Weights of a small transformer language model.
Size: width 224, 5.48M parameters.
Each number is 128 + 24 x the weight over its row's rms, rounded and kept within 0 to 255. Layers, rows and columns count from 0. Numbers have three digits each. The size before them is the row's rms in percent of the matrix's.

# layer 5 MLP down, 224x896, rms 0.0632, rows 43-85, columns 384-447
096:120144132128128155143103133135117116111102137130184108119088073150115116148104129133100115163110175095094169154153130119128133150072138126143116166136151155130116159094147168125184122110097142
101:138142142116109133128134139134132150126136133118115084118126101175104142139138103157111138163116102176111147159114118117157152110114131112119111126111121132154098146133150129116153126156119149
099:133132142151157113120143078185133132124142113158129126158129126131123116130169114118122137141149109148141123082128098129119147133176136133120136118142111112106116145080123088117121146146116135
098:119155099116125130124106132125144145138178156107107137154117164115128151201147134074104168119135126106107154114121183102107113135157119155128168142129151122106132145096089058107108140137091133
095:102126122118119201125131129144128147103093137132130094126111103122146144133129136100137142080115146148130102096148136133158095148063064117126115117114097108125107142093114131111114158123136093
096:131151129091125159104136102104124111117169113109134148130143175105096158114107156152106113156121113127161119098119126142149131080133128114108181118169141125171129094150123143139100096116122147
100:092101114118105142110166079132122111113132174120115093132147158140130118129110112117107143157142095080142107151097095146146130173100142123133093158146126126154132141126106196099135138107090179
096:144072151141126108116114150141137125137112150146093143115118128110120111119151128123114150119101111122147123158128136124110130116089126090149116130174105120146159143075167143135138142104153144
097:148115182142152121131173115157117090102075109119138083105144112194117105100097110154138110129129157102134144060149085166164107118130169153096125131120102103140101142063169097160150079158138175
098:090133173134134124101103086141147164142114121127098113086151143064124120153135107129131123127085140111146183133118206133117132134122102129127134057146166140138109130115097137139121120083131120
098:111147118166123184127132107166112086131132143113116124143146106139129162090158119108143124093083136151140137113146136108101127134125158109114111122108136126132140102078126137131112088127143149
098:124144151114089119104145126129111153171115126130180147138132143122157110140149103130169161144126140046146103137129147091116124138151171126111106118153132180143110123108129131138126140132154164
103:142150114107121128158141126122150090129120136137156114110089123110134165113112033137103117097110113109107106144128129120133126147102127089115103145100154150120136151170075139115122074108124128
097:152118151153147084087134075142142137099153087148119114106119104139121160130097137118167124105095127112107097121131114122113143141144185128122171149149066185128134121137122127172133134122132118
105:161154170117157150149128120161138063117091117176126084115125120162108130118141129178144117153053131090133130123151102152161176116134152134136123120111114092107121119094132093137123099179146160
096:163128121128090146123086117150098109148140093132148173126129147179109116153129135100161132116104100137113171132097136157122173166141107107105133137081163155114150162138122149144100119111107132
105:123151118119125132146142135141141118098132127109159128070147132117126137129160143105124143106113155095107134085165164101112117137112150146089134150115124146160169175131133125119102099118126129
095:138135075136144135134142132123096165159132126167110150163097122090129116156098139104143104115131146099146091137095158150121156121096149113167186156124112127081131116163138067111141126174159105
095:136190105102131128154104165103119147119120149116139091093146122131134140154141147128137110132138143120094089162120118161123069101140104152108098142175154094112118156109123190096093143094126113
101:142126121102084123131145101115166143123150134132155132101123135148121109108160109148088127115125138145150108097123136126132126144133111084148141142124125157120152110125150122088126154132102129
098:130095134131114110150080074198138093091094127130130160122166144109074172167113145135179121189163125132157114123131173132120130109143084141098133105127137096093101107101102158150144139126072144
101:122113107138103131155128101151093072160142088176165092167124119166132093150140099085144168175106121172158093174088087149115121117089110104144122116109132144146155154165115132174163078134103136
104:134095093117123109115135108128167127141122113153153134098149131084145136125126114088159160117133139144117149119145124158137094155129153098096127136152117099155178155131125135157136091151137106
100:144138107149128107148131107107119173126126085168116124101109093162144041106122136169163115119131114142134134139131091119160062098119126100093157104109114091122102117132087157100107125119123135
096:135136136110123129122176160115092135089113139105131114106122135117142146103125136134105164130135100109143155118087112092117144110099145104151144160104097189100115133143077135148147083085191095
097:122155134106149099145133136140114171105148157115127133119131092147117114106164142118147124109169129151149140114162093098132186118157125122107131087106110119184129108117178156124105092122138117
098:122134113124127107115077121088104149159162137123105160140152119083127068144118139119103126122133149158141155122155110158100136148099119108135121141109146127124171158117134132127143137122131087
098:107127086133113119108128147107075153127106158151150146135078177098116104130136142109107096088103168150107128108134094139103133138121145148106108130113141086158161110151160111110104162126138130
099:143094169125150108110130076137122154141134121127142113174107155108121142098160130125134136142151091116139174118069131130183108049143130124139121159117163102117138144090147115175182153169084138
105:102106098137161148123100109156128113116115139134111135111133125109145126169097138134126127121123105107128113139173142105126126101088103149126110136130091127169109122117131142113109125097104122
099:136116160113147139164092126148119170143087101137150094080130102107145131129094192126071115149122159113216140135121115151179135094113137139120147114087151160102120120137120115073155159118132105
101:112170090181137115145138088120153128180095134181093126125090115131115127088143121166120121164091116142134075155145156127121119101144131160119087104075138131140110097150153131136106100122123160
096:120135103096135145103120151127120110118105166114112163161123142132117104132077157153087119134128149105170114094147123119157075140127125134096133092108172149137128125141184083119143100146125105
100:105145108115105094110128125117121127167113169106131145125155122131148134134097105142147104140076163094149130088133104131137118121115128134109077124121094140113100164158114092101120104117169158
099:117097138138153173138098122146087126146161126133050109115150111149095142111117145153105148167140192108134118132144110136129116120137107151146171119150140153123109124111121142101080149161125095
102:109117096103176157101135159134143092132132160129099071135105174157149108160155116106078108146137119152103128075121151126094128128115136134149115080124127142142198159151144125125160105108115105
095:130126135120119123075154073153176158140109106109087134122126079131123172094138132112121107141100104150116138113122144108101167107144129144152112114122093122099105135124130136159161109127131112
101:134133141132140134062122115123109107142094162082164098118139100128120146150134123142097148156157135108126156087153077142142108126129165139088172120162194085138084128179110077150106170149134134
104:132109108148149152155132134135056153154138125076138093132154138151148101111151099095131106153155140127105123099145103107131115154105158115114109147107143114148096092116106161080152115118117120
100:102090111131102118129142108144146103116118131117103137106150118155132145150116096156139106124123139121149142164190129154146155097141139136139114107171142126137151145090114115143130139136125151
101:118146069171072068103101085136155099121138163146136109126146180135129148083101110115151083087140117150100124128136117117128107134164120127124173102074122109089096121135146110126105129084102113
102:096163099131119096085100111136120149110091112137166160076088119085112127115145118118118126174113152157136141108115117138133129163154110091130105130134059135169086113113107085137118125108140071
099:140116137084152116117158118139128124161155099093103142139101151166132100135099103134134162102111153082122108120099115128141099140098131154096146099155112138148119094126119130167139092113142121